config = dict(
    d_mlp=320,
    activation='swiglu',
    norm='rmsnorm',
    norm_eps=1e-05,
    init_std_o=0.0,
    init_std_down=0.0,
    lr=0.00232,
    beta2=0.99,
    grad_clip=2.0,
    warmup_steps=293,
    schedule='wsd',
    seq_len=512,
    doc_mask=True,
)
Each number is 50 + 15 x the weight over its row's rms, rounded and kept within 0 to 99. Layers, rows and columns count from 0. The size before them is the row's rms in percent of the matrix's.

# layer 6 attention output, 128x256, rms 0.0719, rows 51-61, columns 128-255
092:46 67 52 56 50 52 36 56 53 61 46 54 49 50 46 39 42 53 42 49 43 59 42 48 52 48 55 36 41 55 44 78 01 56 29 52 48 33 39 34 67 80 58 60 53 66 69 55 45 41 56 40 42 28 30 66 61 61 62 36 40 30 48 47 69 46 70 62 47 60 28 35 58 46 50 50 34 68 76 33 46 58 52 48 63 55 29 45 43 42 59 40 31 59 50 27 50 47 38 47 45 46 39 54 56 54 56 47 54 63 51 46 35 49 61 55 55 53 45 63 51 54 51 55 56 51 59 41
114:47 41 59 48 73 40 46 41 39 53 54 57 42 43 41 58 38 53 41 54 58 44 60 47 58 30 46 43 53 56 49 55 71 65 40 40 79 23 49 45 64 54 50 17 86 38 33 44 51 82 16 14 05 43 24 41 45 43 56 26 79 61 63 29 66 35 65 58 60 17 38 47 43 83 24 74 44 51 49 77 76 70 60 46 77 29 58 54 45 81 71 41 78 87 63 52 61 24 46 25 38 39 30 44 57 62 62 54 60 51 53 53 69 44 44 57 67 60 51 55 46 46 44 60 66 28 69 36
081:53 51 44 38 60 50 64 56 28 60 39 49 27 72 43 45 61 41 65 61 59 54 57 34 49 48 58 40 54 44 56 41 72 62 36 39 89 52 28 42 53 55 38 21 62 50 50 35 49 75 51 11 63 51 36 40 27 62 53 40 77 70 55 50 49 48 41 40 48 73 55 61 46 54 41 40 52 53 48 17 51 23 46 34 47 61 35 45 68 35 31 58 52 52 31 47 52 36 73 23 42 30 48 35 57 69 60 30 70 57 63 48 52 48 50 64 75 33 60 56 65 52 49 09 29 26 55 50
104:60 52 58 64 47 47 41 43 61 71 47 56 62 34 54 26 39 46 53 40 56 41 48 58 41 50 34 61 31 48 46 51 70 60 43 46 63 55 68 65 53 48 46 40 56 34 60 34 32 47 55 52 55 45 67 47 83 36 44 33 61 32 39 53 35 55 29 34 53 41 63 69 53 71 63 64 50 52 24 54 43 51 61 77 17 44 46 35 51 58 56 63 49 29 53 74 78 46 40 61 60 39 27 53 66 41 56 42 24 24 45 43 23 26 72 22 29 53 35 22 28 46 38 59 32 41 29 58
113:31 64 41 70 47 63 35 81 48 45 30 46 43 23 66 64 52 48 64 19 54 58 37 45 43 21 61 75 56 34 38 68 66 57 57 41 54 71 50 41 30 54 43 51 55 42 49 53 66 59 52 37 72 71 47 45 39 52 61 45 50 60 53 61 39 44 50 35 41 63 73 36 54 36 67 42 74 59 54 55 18 52 64 81 35 36 48 51 37 53 70 64 32 31 57 70 65 60 30 52 36 46 15 57 62 59 54 54 18 42 42 46 54 29 51 33 34 62 14 43 20 46 33 64 46 73 53 27
096:65 52 61 83 44 33 32 69 75 65 36 77 60 09 72 52 28 46 65 16 67 45 47 51 27 44 32 74 43 46 29 40 49 45 41 47 49 46 45 30 38 69 65 62 58 61 41 62 49 51 54 40 37 36 38 66 45 54 65 44 44 54 59 41 52 45 29 20 45 48 59 45 34 52 59 63 48 58 25 68 41 36 51 50 28 63 48 58 73 42 62 95 37 14 14 56 40 48 12 49 42 32 20 45 34 66 31 75 43 35 32 62 35 62 71 50 32 40 43 60 46 33 56 36 45 69 45 25
091:42 51 42 60 28 57 53 57 68 32 47 44 59 46 61 64 53 52 63 45 47 56 39 71 51 68 57 60 61 50 42 47 63 59 56 43 74 28 56 33 64 27 41 30 70 41 40 44 41 59 42 32 29 43 28 55 43 35 37 25 64 64 48 24 48 41 21 74 77 56 32 76 39 63 05 47 42 20 29 27 80 30 40 49 63 53 71 43 53 58 00 21 73 70 31 45 30 48 56 65 66 51 83 60 56 41 47 51 66 82 59 45 47 68 54 62 55 44 69 66 63 55 71 48 39 48 41 60
081:50 59 42 34 43 62 51 42 35 74 56 45 34 69 29 41 54 36 39 58 57 39 32 44 54 45 49 30 52 60 45 52 43 33 36 18 22 65 49 49 32 52 51 72 43 44 35 61 44 38 39 68 51 49 53 46 38 46 61 68 43 60 69 53 21 43 50 58 51 56 53 45 50 44 69 64 65 41 44 60 53 25 41 60 49 45 56 43 53 31 57 58 50 56 70 48 48 41 60 42 49 46 47 82 82 64 65 41 59 76 77 51 47 65 31 36 62 78 47 33 48 44 32 61 27 33 50 43
098:39 46 43 46 50 53 57 50 26 41 46 41 43 47 51 50 57 43 48 42 57 64 57 41 44 32 55 59 52 41 49 54 66 69 39 46 77 50 61 48 32 50 50 31 65 52 53 53 65 46 40 35 47 40 46 40 79 23 63 45 74 44 59 66 33 48 33 56 57 48 47 65 42 67 27 29 25 28 49 46 64 44 35 44 58 71 64 44 58 44 10 38 58 57 36 42 62 62 42 49 36 45 26 51 56 58 53 48 39 34 32 41 63 22 35 50 42 39 26 51 44 50 46 41 45 67 54 27
102:70 56 66 34 46 51 42 60 58 68 76 56 51 50 22 42 56 41 58 55 62 34 61 41 74 40 52 26 51 69 64 62 37 57 52 41 38 52 18 60 51 45 34 64 31 51 35 40 67 63 46 35 88 60 14 38 25 74 67 75 49 66 85 74 52 46 79 29 19 57 59 17 67 25 77 13 73 71 39 43 28 63 68 55 22 82 37 51 64 37 67 79 19 28 65 43 60 45 47 52 52 44 55 59 59 50 55 53 42 53 45 68 36 50 47 41 47 59 48 32 39 64 48 51 48 52 45 56
090:57 57 71 33 39 34 46 44 56 66 51 56 61 60 28 47 54 55 54 39 54 59 49 61 58 55 50 33 45 58 69 54 26 51 51 27 48 53 32 53 41 45 48 54 47 59 65 52 40 42 35 51 52 32 40 46 52 50 42 58 53 25 37 41 56 54 89 63 65 59 35 42 61 36 78 54 64 53 75 33 29 57 60 56 51 26 32 43 33 29 68 38 31 44 69 31 48 51 49 45 56 57 61 71 50 56 48 62 46 37 42 74 21 57 42 53 53 56 32 51 62 55 54 26 28 53 49 56